From a checkpoint of a small transformer trained on Wikipedia.
Size: width 768, MLP 3072 squared ReLU, vocabulary 16384.
Each number is 128 + 32 x the weight over its row's rms, rounded and kept within 0 to 255. Layers, rows and columns count from 0. Numbers have three digits each. The size before them is the row's rms in percent of the matrix's.

# down: layer 3 MLP down (transposed), 3072x768, rms 0.0582, rows 1373-1501, columns 144-191
# up: layer 3 MLP up, 3072x768, rms 0.0592, rows 1374-1501, columns 144-191
down1373 106:080159149149122154074137107127182117175115148167135055129141112101189102136132090133078193110125139104130129049110130153101123168139116158156151
up1374 100:133117152169154177132194161095116146145106055092131183149142157101034105118124107120101122091145160122160167193195116109134145092096127140145133
down1374 094:079032097123069087141102089076138094165113178183085124184168077150035103129123115131148101198105101139087168118145129110123144118162158130085172
up1375 101:089169152152139138109122132129109138129082101077121096163113125108126104129164167155065133150129124163154122154108097100113144142150135112194183
down1375 100:108120157122112111086086161111126099132098110174145094119127145168124072096135116190117144167031111038108166099132130117165147094138120171083098
up1376 107:118180124076161119046169098178150102110095089101063101179162100062176126137134064114184167149134112084141134156207142116135136169130119130174110
down1376 103:180084063110174128138156143140071111160137081111105149148157167109136118119092136149116167094134115155067135156149106101141124141057126181133120
up1377 092:159104140142137206140065138117155193119159159096125126142184155152129148067102065091148166149119154130133154143134133135109115127144181147139115
down1377 096:116145135158095127163177139160075142157144093166154062174129126162123130125117169140128143092054104135134124112112135084113139169128155092132130
up1378 101:130134066134172172140151135150116070089130148084163093164096080094178174132133119159107021104026087168141222163183136097138102134135130132117118
down1378 098:079134084104090121138103137088090148160162142182078130123111128130116106102086118169134131092144115159107142144146134145134134085105065127142109
up1379 102:082109129132111108108131142137145112117178141067164141092111102113090113114090152142128028099130206140106149136146130103114140122135147120197136
down1379 096:142104164111137120185167145116064115139155107081136130129157165165173104113109122063112182110162138114080111133196106136212178081164128123144146
up1380 097:149098160142165111181118079152149190129136080096167118108117145164123127134097157161088069175099157220157195150143158112175141139120138127121113
down1380 102:130095114108156150144087130150090093096115165099074145066188103157116171075072142153163154093144141072192100130114074114144083082154160125086098
up1381 099:127095091154115215111154124165147127144148109149140169078157066168120084122131128136129109150101132081081136109109136120165084130134134094112136
down1381 092:122085156171138101146170092088140104190095148175073147138140148099099143129137090186140199143137169104134098105123147069165101163134181129095139
up1382 097:199152160116122078140106080141104128169185068126126099122083160186078158129139146177124146073146084118114154134152115093118101198081127144125135
down1382 099:155125167157128072147138066122105154132111143142123158116182103117080173128152104139066150120159143077160112173134125144078151116102112127116159
up1383 100:109128132137084108128121101215108123128109092171126141141186162141113132154127114124104167159177133124160118100137135135131147070121138117119142
down1383 104:245099153088114072104126123088115133183132137062148124119099104144087134207126143066120199121156165134118148146168138152132091170120092082109104
up1384 095:160148164093078130178097173130153159121123111178129140153132170120117166125115114098075136203073130182081155146123124136111097133110152160080104
down1384 095:129138102120089140176140107177116148126169117126163115164156156138105066143136092153088153100087199136160047129163118121142135148178117076140136
up1385 097:149104092161130074133177116173113176131097134130130146112095142071097174093116113136078158131129168091108094138084136144118172151156112136121134
down1385 099:106104146163145083117162151116117104145090106134145128133141156158172170121122093185102143119089136165162191095103146081150087124136097107098094
up1386 107:152136118158108104121184137156130070128137101139114164072097157151066112191114133089101128175156120185113151060164175078148097125130132163114080
down1386 101:145069143172066186093137176153118117058087152163144092064064135097131140149081179136044106168085109105085085074164125107085155142159103096096081
up1387 101:102096126083145100118124060148165106122100091132134118090125168131136156137116164166088132137141146107144144162088153196125066095129132099127098
down1387 096:149100145103232184132143111131163145117133143100138081067114156103134107096167103138084106108125100083120189106074124153060110106168094155230133
up1388 106:091105075097124108144087146104113125098171099157153094073149111140136124073079166064114056123137131183140097111166159120108157162146174111155117
down1388 102:163140132137135066132167094100126124122135119138133133076121146096107168145135118110163131099082092111092122154111120162153197103164115073157107
up1389 099:166150142142183224143119160150084159109162136140154103184160056088138094100127142107125143132140135204168146120111208088178075109146135127117093
down1389 097:154133058135123153087152072105104187134144082166179170175034158098081138102136127077192146130146094165081102152145117121206118106135146193082186
up1390 091:130167115146155092145071107082137159115106145180116147197123139137150125091124175141153160122145133088195129092112124109145128137134175107083115
down1390 092:127111114078109122171108162105128112192113070144077140106134129135146131111168064116148102124156117073189076112155164173150170150140131122119141
up1391 096:186128133125141108160157120142201099106155159140082110131102116159161130086140094136114086126084147101141074167060099093179065149165128103167140
down1391 096:108082173136133140164144088098120136153115121178154141158130155094181108184134146097145195167135149146111173156137086151141094149058151095174153
up1392 103:127105104112120125138129117084133069116116121187129093121120114138129080171073144111122157132115126164173175201101093113182107094137100112189088
down1392 106:081176162106153174190095157119143085181126150151146113141100156091136102136154135142130130169084146130125127115080103116136157153154138121150121
up1393 107:123117112169155134139127133107141132157201117148128111072126092100125111103159114079139122174138116229130111123154144077125157143134173098142164
down1393 105:129151107159123145097131190070152159087155158127147142146076121139158093100113173113080124172142105108125152112174144193129080112108111157125168
up1394 101:160110135166136191128133077112146127167148126126103188165162086103127168112123162144208141107109158109114104184119145153154135139221076119112108
down1394 096:086112097142134093064120136100126125165111132054199101138122131154086093192142143148116115029072138094190181104125139090075148113115168121104143
up1395 093:109117129158138103136114140098044109140062073123115127119124093155160078147096111151131067111070120114145163164148118045130141130083090133143180
down1395 089:153110103134133096054085126078126117156175141136146136070153130152122053073136157118142080121117159144133150161053099113101182101126140121111116
up1396 104:099119118148152118086136175160147068118102169144163151112123162100093176152135104090105111166120133133088168102184134108098102119167141107091134
down1396 099:149126021086075172112165122157134076157089130194080097163139128174133143118099097079091097119094116122089113147173092114153139155157110149079154
up1397 095:181167061135102157114057151155089172180115131112095119140125147118140070205151087093108113146130123135124200066111128103113157116130128124102185
down1397 097:106118129167118116124069113173100119114167127110190140156108124148157086183152115137150090145115202091177121139183108111169142036112089126090095
up1398 100:096128150173143162181111148124112168155119107107150130136114124143130150139129083152133171107163117160098157146127135150081140137111130115154111
down1398 093:162137112140179150070124144175148189156138080164102118097086228075120180076140102119157154091115108150124136102124098135142154212172136153111123
up1399 103:080123116151114087143082089126161095178138115126109088177159157144123157125105102146192125149069167117193181115105138136144099122140147145137139
down1399 103:098138202142127080110110121072124175161123075158131121093127154192182136141153137130136094117128072118080123116107084095108135147139121168105133
up1400 096:160135169128156151140156155111160125111139161063152166123149034137135151092130118086146145131121153063093101152125069126126146136180122121148104
down1400 097:063149116156120166122143123136105139098141142143138083152048133116132112138129128118158091087138169165122107149139080132082127141146120148122109
up1401 097:146177097114115112166112161146135135168213113122109169089157064124131127167188086115112144104096151092122179117139109154133157121172131134150193
down1401 099:135152095117129167125121091102183108104127124124106135136172121126160121139130138107182097157119113109154119089127171072142107109111136135122137
up1402 103:074145124121150083200169133141086159141113181071120114186145159204153089104159144102167120073099137097083109174166176086120135049091164127121119
down1402 102:148196137140157122111139046078180125095114148161189146154106148121056113121104104118141123126138153166133121131182069178158156120108169071097197
up1403 098:123165117139097163129081124171150141103147188096201079164102000112098127138102170090121153113110095161091116154133104106129146110131119116184171
down1403 095:101116113072141119131097156109115216196137145127132140102142138116111128129167169167104092186101131147099170139130085171095102145172106130112110
up1404 100:149166151141126151151120147136168174199083091150094196097116146079062082135141130118073154106092139170038152123105141131107186137054127142140107
down1404 103:156143152066115142152086094154155153120114098132123168113108165102071168179161161125156098147107146138069091144080155061158200106138162142111093
up1405 104:107176177127123098165169129192146071208165100147167148090116144079144094147063129104155093121152117142107141184133176147133136096140116119110140
down1405 108:131111121109155114174135167168112118124199136098147144073137165092135116123144152092072086127089151160134122143169163145166107136113072181134166
up1406 104:065164110148135096171143103132148134110152103103100167112123133119080162170104108150142122136120148152110162115141125090151142128101126095175158
down1406 106:101119100117125115146113109140096128085125161130126122148092082097143137142154130061120130188089133169080121064082113124145189171145187137095146
up1407 105:173117162096078218176114150153127155152211153177080065148176133119112096167069178094156175115126124126171108110170168213134103134144122139141139
down1407 107:173119178069080105219097133070123153059110121086138150132162138118145071094132184101091124117080107116085139081132139099177111147196139128109179
up1408 101:108128124155085106189191146091091096126136164073148142105161115127102100097162095123166149108139153119105151089131142139091110146113140177199108
down1408 098:095172165112118175110117058108156145162114114095146110097121174102096178139131136188128165107112156140117141134122096169149192169140118101094142
up1409 096:108102134161193108130113101156162147154139152096098121099156168109139153098098131097091096157132118101119190096079095164132180150115122122156136
down1409 100:095118101222139169124176086138125126114159140141135118114046154104048128051102144101120197126174118141108042148066159139154070060113131156072123
up1410 101:102109081137113089097114109104143154114127129135110077103094047114146117129142127109135133128103183097128122133107102125127139132101161154135133
down1410 098:147136156117081138118146166180093071141110110099144156092155169144161117127107147120131154160155177201147127132142106078072144076165131140172039
up1411 104:108191134095121120092120129149107097146166131122124122096134125140157151155126090166152111138087159135077141107108174230112123086115103105199154
down1411 104:143142087142100135125081161074151107117068195098132104138127131158147190117173174214117154135114178085138089070147148144127152096153056200142144
up1412 110:063164000094155142163108139132157153115130123161099147152125116136110197165139137070198120115114092106139193056171186138129140077085102099187183
down1412 109:184103140096131081115131101117166116100134146181163158132119124167111117102151129104129146125134107129102093129153126117136118159159158184104097
up1413 099:163178108107064119120087103186086088115153142181111155150140164119142091127110070096075112169141092129146234127167133128165127162110138132127135
down1413 099:069150164129107166081104192182154142160127139160079113135093124155206108111143150171092111094162182111156119103094130088165117161067086140160092
up1414 099:122111146155153099112140134123154138080131042163150179080105135144142105120081104125125105132101088175084081144104090120116094157111130129159162
down1414 103:177056136105135109099090147146096114139073080105070095134112074117114135167160152192175159167091105069142074111076089129131147099131131128147177
up1415 104:090162144101098188116095078143105113135076178109163102129085132163098159064154095146220144144121099086132158115044186123116113132151133132153147
down1415 103:084110143110140102157097061097170126150127180181134130161118129178137110082163098111144140196114169131107157156133047180112107131105146160046162
up1416 097:127133135159098130163161153126186134094145151110174167185105086111117140101103095094086114141089151093112067134125083194164093152131097124129106
down1416 103:145096197116076187107098090092117117097124107119174092180142117136129142087118136135138148144109127190129125149116129117121164069128112167121155
up1417 101:161164160125080132145136102097140193100106119125109116077137170089156115128140144171171144136061127082085129086148103113171127139089095128128153
down1417 105:114157092180159121060080149086064138143155130173177119159161110135117130124183115122202148103127183120167120163134177113087104144098092159122121
up1418 092:148112181076104109142112112094098133093162149096163105140158081116078121190147128174194147099121109118100115177116060155088123111130095139081055
down1418 093:148139134183137107119127128092064152135090161120092122131138097137117119079075167149135165143162071121142141142100121131151168084119170164105110
up1419 102:164149116100089113098112139085143120100072089219170161165135156146148088142132106092162150183107145148108159140164144096159165151110140103103117
down1419 103:129113121108158182151147098153055128143149080169145138193121165157146067103066149139120127163129114087196118143124087097122163142099157124089078
up1420 097:151113155091191156107147101132157098142140143107153106108155121186142150095069123138121098177171156143111159111101092171145128110140188116094143
down1420 101:111150146141132119154089154172154167122078113205134191107122146150131118104126171129067133173100121119129110128149152136198145166105128123093158
up1421 093:115139104156139128142170071123181139120123116118174171124152088131125109184071098139094112135084133125048139115151079132163106117146088151105124
down1421 096:115111157114110149164148160106110098156125145102141183105116048144153124177081137142130100106106089222071111076101135139116123110150093153132153
up1422 102:181169183139153163192201102134126136144083131105127155185129143183078063110117101159146144169159162141120107112162151160142166105149099112093121
down1422 097:138184151189087109156071143126157089145086069135107111117168147101151075070164133117146157119157065109103166133142079164163129078098110109132116
up1423 097:146112126129144103115126110070154100084101136147106074052106178177170110166141125152089058087116107181130122172190100114133118129170203138170133
down1423 094:151126099140061139112131121097093150184162062133134073105165124110086174060126135133101135103151095129135175108080059116155092112108125130146130
up1424 098:102116122108192181129158170145094116118183134163099129096134096137101115172106154189191135061084109128124055170133119174065091089192094166159142
down1424 099:172124127129085199127089091104109110165162126118160075125114184121157182132096090100145115120156125150116169118093087083104118181195119143125173
up1425 095:142124122116154128156085126099145157112144121091209119144099081109102140175099088093141090165113161155111132166139143122097082107165155163135125
down1425 089:124145062157090125089139182148109110116157173068138156172124152170169134150113102149187068124183073153175156140133132171194133104092162141105143
up1426 088:092086094166126125138126136148171094120090142122115081151112119124125142155148172143167142169128143109146133110107174175152211133098107106109156
down1426 092:123077143129134139094093178106091134137108086137145136114107120119108117133161105106153115126190130133119147152116154183126184116133026114108125
up1427 099:134081116180119185133154058114138152097131152165154159147132063119128095155111186148103197153087093092160118143137123129146120199091162106100168
down1427 100:181176159119141114131142108067158129135114117148098162143166134193113134115135160132108120069146083065100086070150087098157140106094036147146109
up1428 100:138198075133124125108059125137106098122121160145123080136122107147062154129110104133157149147139206078064170107113101080124128116115083074155062
down1428 096:069114132085180146103168167126142175053138174055128069143154109166107111139092186090146129105116127134166126072109165151089186135129129193114076
up1429 098:116101150093173087067097122130146150107178117113119139169102097225104107142122154097093121167190102147098184125097170111113144124169119135114094
down1429 099:126126144164128135080149179051133153152117048151081133201174096142101099097117146055081127159154139149144163158133121099104197100125196104123125
up1430 091:125073096059118132078126117097104091120099067163128118195094137132094091124127104127135065142137099073130099131119114206115144195142092117175156
down1430 096:114082118152087117117176113087131112176130058137144124156170118145116124085078153182077140161150157105084131123136136110130126091128100140122130
up1431 103:116067099135130144138099125199122118121129177118127146169104063161095134142187189113066142149099145200128098145159135174125177102087130126142088
down1431 102:115148064085123203203143155146115093077055149086115153105145171145121164143115160116120133135187166133121134123122088103153101068149140116152077
up1432 108:039166151143164068107115124112160202122125049134152109101101044112134135125143128154099060073114113166190132149083095103086131069094128137080102
down1432 103:105149114103149141120134137085119120113176131197173100118145106092097142130092079121143123087116119073126141098119094148128184134111132115088166
up1433 100:119157061141096092091079114106122160111104117161133116160072172084144186102165162153164140100150100134110154149106155131131130141116080069119100
down1433 100:149120047180193087107166130136082121058084113117128138078115122174068101170120109144099051148097132114179150166099130148124203143183128166105154
up1434 108:079138162143153125161121125134130103117209069155132154108119179128107112130098155176174121076119114149123104106121147183115152098148161144112149
down1434 106:170080069125117119157077152116079137080151139110161112103192117146157084109176175122148132125104163122128111140069078154106128127120105107139100
up1435 096:112172121143063181128102125153116149179159182113171134109179103079126122125128122152141142131108146102117153098143088063144083137138173178127056
down1435 096:052141167194110041129138142203174171167145148098128067120127161168146134159151154134120117137160083141148183160130117129110088144098142117098109
up1436 101:154114156112114161153156161089089109110131130176130137136141134085115163167116160103127097140170125120131162110167150098088160172117137072118069
down1436 102:157108130115135176169142100091103088205164138098172127123094142136076119128122111074131107132112132144139077105109086133196123151141166114112114
up1437 106:153072170180098094179120117111141135145181120147183153137165153157124114185075119101103120125131104159138147193113164079062146096093117139171181
down1437 106:137109140107089121100082136109109179168164093164112125137146130117100109068119144126107147165105106101124132112142128146117123172119184128128181
up1438 104:043131138141127178078129124150205085116133165128084097109091115092074130136123093078079074133104107133094085133106096180172130130142089127125157
down1438 100:122122108171102073097108111092119083090099133151118150145155145153132166127173117112148140109122159124099086098107135128132140088123140083143133
up1439 106:111117145148170153136119130130117159156132176085142161176113120122140117147143086130147120109098157101171184109105129149100117110114131083105104
down1439 101:137139111106087188121123087137102122170059096151173147163081059088106099144119175123123103156139145076106196184065157071135146084154118089084118
up1440 100:073081110144191094103099112110115124119137119141111152077125158135141111084147115143148124125158138144180133138176097116157155176113106136116063
down1440 100:132147110154108131087132113115112124084139156135102137083058094125098117072108162186193116147100168128175126131128138125059145132143085100113127
up1441 104:165172165134090107163138145185114103152105164143141122118101182138146151139185163113094109194111144115117141138144132145180145116191113164134121
down1441 101:092144144139125148130142164135100153180163089089178132112145091087115189109105111086135134119110128159098158115093137088138110124100148158120151
up1442 094:127132143138148111132121138121138076104132140137085120127136143124113147141149119181162136113125072157138117116141147134132089138107176100141139
down1442 096:188116116140096146094121112192128140102078144136133150125131135204151116149101126106136149162141123033082117144126148118193180076081155116141165
up1443 096:160128146155099090164127126137175105131089107057132140145137143135193117074165103153136166185139150074129112153173122151181141199120164171135130
down1443 098:135176161121086075173144137123127160101122144105113132127142114050108133164133167140082164112124118100087100153131075144144075160140140171145117
up1444 095:099142173139080153122131121103148111141173116171059082111156185113143120138146133150091103100129133129151128148115184128126133144143159083085080
down1444 097:111196150133095167166111111131144053134127159102053121153165119136135118176106142120134061150149153161069141152157099089131193131123148110129148
up1445 099:126117156139111151152096161126115162167081147072123173154103132133093139172104086167120105116115099150112129115194129136114112103117127136113121
down1445 101:140087102160126160170136143092076158160124138069134119192138126076078182172125108096185041067133110115109173069122128085111115164201084113123200
up1446 096:136141089104091091151164039175140127180152143133153126137096120119130109112109110098120118118068132088112151188137129185005129090136121066071187
down1446 090:082124098166096115153143077192152128179148131134140097150151122142136093066118112144081088143188117124089203146166051162080124086108106119137109
up1447 101:140101122125146099080149135154164128159142081176092122135130174113128088140108144141154038138126062103089137108122101140101100093119083109109103
down1447 101:159066133120172119148174095150106120173152144121149105150090182178134115070183137194159117147079120073129134149155138139142121139129157112145139
up1448 103:144142131137187142125143160147149154169165081135178177160087107077136159110101100130104118149152141076168115139128141153137134137189108076136131
down1448 104:148165188145153184140117121119117082144131143086156106090104164142213141106150091147162123146076093086121155072099128131144120122098122194139138
up1449 101:127107164124115111181143107109119085087108164096137170167143132138094151161137126161085156153122081192074048089129129110079156131122121144176144
down1449 103:155148126122088120166159174172121149126054158131161098154160142202098151147095109084196097119166168140180155126176170097116121167121096201110126
up1450 099:125179171152116152181146094090125158171106123082147124086112111137141070118148082110116122182177144185112144088116154111142126146213119138138132
down1450 099:165114065160072143076116051130125064163107109173123131156089145198087190153141126108164090186126128112119164111096137118122124101127164160162136
up1451 102:121176127138119075151092091112134137107175130120131130124146061102154165089088165144106129060097132161186131131100140171152209127095104061088148
down1451 103:091141109070175043122143189180140099069132115110119065101119141142111139062089165118142153156109121144066108158121165121160162117084096153113176
up1452 100:145111166148127086080123069119146093070212095121149117207111116127091126142148091138158127121111135164107155176093142116113113219115071094092147
down1452 101:204114090145096101124086181135078095160105179122132186138147106110101170142104137109179190085123112115126134113123089130118142125147114131105148
up1453 102:097128159072112153091150006119106133118192121145209093158137139154175138144163133108146129104125113173111099171165143102117124149178093158089147
down1453 107:172149125118078129107116091052156122075123122143175128118056117125083175126145175106145098091133094088123128184069109042086157155201106098113131
up1454 100:119099118161115121105094185147147156156118123122166167144132133084255138099096110066168173147169125255170102119120134131181175179123149093124095
down1454 101:131047129121166073137131117133107109087151155105138162156127125100088164063140151159186137116098045117113105066096134136098185136173138193140195
up1455 108:158138104086125115125115157153067110158071095110073148174105134109146116089122086161132147122111129115112108150131164144164142124173144129112167
down1455 104:177120126134141129160113142089097117129155145117155135111139168139198150058082095206098128142117169061113090086142124139109136098127072108154157
up1456 102:107136094133079147141172137104123081152151137148088104170081067069148176105046154134087144103104128145071096188141071136130081089108135110102110
down1456 106:128126144170099127108078163148099117120119109098133142115123139067114065109075095081132133163130133181117158165181170072107148138116066142121149
up1457 105:174133059098094168078219109102151133114129099107090139106153161174116042097135136104176138131108106079125159174102148109130154148154142183164121
down1457 104:160123073106116150156098218174157124066173185097083163100102154208114119141114134156084105107121059117171141140120119112134167131081133100077152
up1458 089:125128133138119159187136082132132111119145158170081143101145132163152144131085162097116140137137097096169137159156088163033133123111129145170171
down1458 093:111060135145058178162116127092125091057133167095109162104119162105126107141105122162137133103136137139157124117183204082145147074141176135126159
up1459 100:160164120114112171118109144147092114184102173127112175184109122147108130120164101111104108143126178148074186062136186086095195068137103126176129
down1459 100:152141169126117105161187125124189137158131156193095125104116132144109113152143095108055097113193128157143052167133174153152134098106124117075193
up1460 097:129071176090119110151175217151153103190154098154128136171127146167055167177119166147147083152111141104196126110083145089194129107098101137158150
down1460 096:192095133117117130114099122127137109118097115155154070148122154171112153162200120156143114134105057139138127143163152133109100114130134156067095
up1461 101:111119125134170149126103183105115101169172132151108153163098116136099124107064156122159023155092166130073137121083184081119153171139127153186125
down1461 098:079118131203106132029162155120141071139122103109150139138115171151137145113163145117059129115097103070116120200108113118146164109157166188095047
up1462 101:162111128107156163118174152160102139139143176135174138103068061130136104071130150137155148162133158129114098112100130145113097133129139126104163
down1462 101:138106131195069135150157120106108087126160198086112137136129134138159176132170103164155154095173083119151118069103105137131088096164149176098083
up1463 098:128153103105167219103146066125078124108117161186141172120123046172129137135106159157150106151099088205157161109131053115138097165190158144122120
down1463 104:166137155114155137078131082092153101125114096119097148105103130110151084133094148117104056145089155134059168113111199138094177137072113120128144
up1464 093:172159096133112122057111158136144125131131125178145161115076036134128097164162139111107163127113139135082142156141210169145154098172104172138163
down1464 095:098115163074168099178192176161109178130196118104175137090146183116195097067097094160170137088132113081138150141127111092138084111104159148117074
up1465 101:112118174139115149125114206121127167112071074115129162111102144101129137160165106128057096104088140155147095153087120108136146120091215075149124
down1465 102:132123116117153119135091096136093139153095106152179112148175112164108189149100157110135131125164190098079121164143116181152132182162093091103107
up1466 081:126172144098154119079117137176114142090088147164129172096111129129149096119082163182182121097121089122108129148123211140157152111100162152149077
down1466 084:138133162153130144037113138106180143116136109137131122152114135159137081108161135093141126105150068156097161116131118105141173115102101154099176
up1467 097:111112144144096152200162098116122126116128131115057126126112096101177147170117156110176163125128151223125075121167161096121135125210163184086134
down1467 094:142170151114136129131139106138161128180065149177124128111124181132152092138086153132147094130098185122083104058162159106142193097127123096113133
up1468 104:087159097154091107125202079153151141123149173092056069137153195129173115145096091091155169090139166190144174125162147092122069115144118153170139
down1468 103:076118126107144095054125130097144130062066146185079152128131091153042116118070186146104120115129118089128233175159088095093147126166130107109125
up1469 101:123096078111104117103137174164088118118079144127119156135136123143132120142051141130187101169136203106091159123085096186117104127155149141124122
down1469 102:172128137109133106157119149143171136124117179138124092124079139126153140141157138162175135138160135143134157147093083102107124134155103100126089
up1470 097:067116169114143088144129114125173167119095147136132133122162126204075143133125169127063125121061140134139205130174101152121112108108175131134150
down1470 091:131097076152140151082148122119109128141112138141084101109173127098121119105138158129145087184096149100114165104140113118071096142183168055142114
up1471 099:134162152178084112121180108075105130112140162096088154079105141152107161147134148174087159099157085113050120116109123132192102105132148125148114
down1471 101:162151120115121143140101146140179161114130191113187093192157083120138049069142152147105102135112099138069148156096125205148157177129160135176131
up1472 104:133197095147156164202122167129137177173121072089130143127109131115187136163148112138183117090118134146090095130087111119059161185085178074139216
down1472 103:087099156133145083075158120096180200130181144113082134150126132178133133154109175147129076164115154124155093074137109129095113135052116146100181
up1473 099:145161163112114159101148134077091120151094182114164168091104097076161068022075113092152139101139130178092143102153152069129126105222107079085110
down1473 103:144137154153150140131133178124135145140157109157140096143103152176108136132086124126066126144090124136167073136157110113123101164122136122111079
up1474 095:137163156124126096132085145139132114171125164104072042161091132156114181106048153142097138107154097075192118108180107148116109128134123131114122
down1474 097:151061130163016154040133106099082136164148139114132086169146118134126116152131127187096137107124107110088133175112125145109120166121148127168148
up1475 103:141080136079127113091179121125130121095125156098121086106115102172149136152035212075115135176137172170118110129108105193116162136166129062152132
down1475 104:116135183125136156187105138079085132214131137125102110109117177153147154069127115124136194160134107144146133075097116136129135202127151136093083
up1476 098:138090139118129112119122175060092159174088177128140132123143103117086135077191131113114139073137109145185071075147169087166090127141175144131112
down1476 101:099173140087139134186118111133122196131089103114144129186147092110105163149169114098179168141135116137141141114218134128105089171178131137097133
up1477 099:129140073176162135117120131128086136163092139120085126160121137053178162107147177097222107106131095200195139086093190144113125156113105160122140
down1477 098:129169165068132073134123133155175149162124180168074152132192102132171187134129108166178097168148152119152059076128134118096153175122061071150147
up1478 091:163072176151192186179082087094075153130085162147194100109143057127119129094179117135083163170095098147120130082116113129073118156134115094104139
down1478 096:117162145154096099149089135111124099120139140175133120121104131122154146099091094200090085142128115131084130141103123072147182094154089117155099
up1479 098:132148148154129145101129177165165097213095101164108127087146172173169111116100138156168092158149083159090142153194159114158105105100123150089137
down1479 101:159075173150111142127137181094138133117140071120124124179162133129085154102157110157161125097111181107144149133125157211092159148089117076145077
up1480 099:136120112137123126100152088172133094122097087170229159114109093139132061129155088103103144148160063139136152096095078099141160199109104013090099
down1480 098:176156117105154113198131123131135085127132157088170079082193161135142053119156127142175172078106104099107158161110109111189099169102169131112000
up1481 103:145157096112137143165169114116077097106131107157139155167129119060192148142089110116098130201104178168151151151115110140086086110078185113105093
down1481 100:118117107134128114155123102122139139147121124141160143142173149138094173137137162138083170146136120146142144101102195110114075129137131082063129
up1482 097:121057166154117114105101072083150187124102151159128108144121102080150120165117163138093118173044122127157159159192145182160089128153150126194147
down1482 096:154106122119130119159195092126110108129131171154127138211155106168179161130098147177170155120105107123131122166100137125211160128192163135125129
up1483 099:115168105099165195176116178179128110129142123092167111105136159102179114123147102198156139122134168140096133090088155121168129123114106131135154
down1483 101:103174121144110101126111108145079137133105151100124097079083143162054078106151112224094172096135170062094120144133104170120108153098110084165082
up1484 101:112174086152162061121122097123139173178182104059112084115164071129147128111115134097091156167139120125133099195119068130157113144130136154096065
down1484 099:081133138055171104161155126138140105087118091112204117105103111118115118115122138119098193153096105125113144169083131099080188122172123103127124
up1485 099:125139143163124134090150098138089091150081182135168037106140138130132161072050175128161159124109158130109175090129137146142131090125143129094154
down1485 099:162130066142164096098097093101166121141099035101157137056082130113159136123134156148145088116086103156106129123130130100088108127083097118150157
up1486 095:134136114129128126132054084140064115130145049107112135132126135160116099117077163199131124131075153120115128143145140162107124168140103059130125
down1486 091:127142113105164154106108166168116160097121118157129135160097097143096163127098108111175127125118124131168121138139093137118075134104173078119170
up1487 096:146144143172164112126170147060167059176160065084147108162120119107182122110182124138129124154166136144103105069100069103081140129056132119142174
down1487 098:092190117120116181102143131101068185117130151080128110142073172129100041190165078180164151132149160134093143125134130107085169068071169175128176
up1488 103:129205149183090119137119115137097109149113076079124094116144108103176104150127133167170171120128082100126149084139132141156139186144194089130154
down1488 101:090162176065083134143140136091146106059092165127153171180107117109085121115126136102120139166173192140186180077092092102154135148069131092110061
up1489 109:170125105099137160108131169123106132127150144168073176127116062143124155107160118147221087134152144126125171064066121097126080139200113133133149
down1489 105:122095143154078144119146101106138129143082136092153167064115110094131123093062073108129164128145149108081118118177101167132100153126106126150156
up1490 102:133118111142123151150140178160118117128152140180083153156148154124157122192120100153135080095097195096108151132129091127102049091112079184157094
down1490 103:206113112123105138121173130148091093113084102088166085087157130073088124151107180123102112107109078092161148152182180102166102195135144200133118
up1491 094:151099159129155156146106090132024125056187160104121134135149141130087127131190140100134090118176102168143102163133160079072149100137121148158139
down1491 100:090134163111225137150069138092109114141151097073144084088140127127128168127133127138206160112125108130097156139123111080114123123099171115101093
up1492 101:146113138124204185215113116135139119063155160201089167159124133123142139103048110143154118142124128125138133176177134154157152125153105140051141
down1492 102:138121142077128155183110130166147162152164168090129061145107118136075105126076140104112116201102122096130126119118138138160184132112115148088131
up1493 101:120143156182120114134118155159109102229169155156130189163114186087113089143138133117124140033112124195114122179165153127099153102121180109159162
down1493 098:112130095133134158135145145134191114065147075138084145109155119176119117173122169149193113114098184083119053133141115122115165118170191072104090
up1494 097:158175154140131134155148153183154123149138109180118161101197102122120131178125111109161108113100169175148099157171141127126179099139140149123095
down1494 092:107131038126131079188112138189118061078085172117083107162152142071136120150108128190103142149140129166116094114121171124166122090126126186112208
up1495 098:128162198145129132172115187108115138098131092127197171171143093068095121103095123210137159129119150121082067167172154132134136126097143108109107
down1495 102:131170087136125106150163079101055117166120118164056170172175153111137072159149138209075131134084110153117099094080132112100147133143088137119215
up1496 100:134096122080092165093074126148134144111121089125169156108176131085120113160065195101194023147102096104099147133138084122139135195117126132192143
down1496 106:043108129116136141075138115127158114167150112125028145143128117153113127093163128052104131109117119068114097102112123136129127142151147120171191
up1497 109:144146130101148103178110135140174156127149122129181095092106135099101102106108120099119155134076131081074100109120149169113110160112089146193129
down1497 107:171165168141118064118100051100092090156128080119082178145130144080139179080128137161111144086083131061097127191131110124137085130114073128109131
up1498 102:102075077134102163030064121110180084136203108108121083127108094092102186117151103101141104147122140103151139101090119162121173187097144131112071
down1498 102:147096156131097128103075145148098167104082096118119159127093121133111103113102158182146074151106127178112192171131159122122067142105160111138178
up1499 092:121114146143071117175136134188183134212174071103121123122132108136093116077188166149166167159151090137140120185155177120141133168113186176180123
down1499 100:095140102146184129073090098140138140174149099157166083135142180120103136116174106058132136144112148083144154143096136116135121124101184107105098
up1500 097:146129108134148134129091105175129075072138145128145105098084139098107189083143091149120098097158156165092128076066104164089123112147153127116155
down1500 100:091150089160084145097165176157121138133133156181148146144101113096111150097131139186121116171138103185127121124145087133174087158178130199134092
up1501 094:107113058087083150117173179229047161125165183130109149163096041135160129094101100102123129114104185123163131083119127135082134138158186154175168
down1501 092:156138063121162130143117143130132111105153115117088107137155131190084159166114204125152206175098133097177135167058091097132158106182199129162044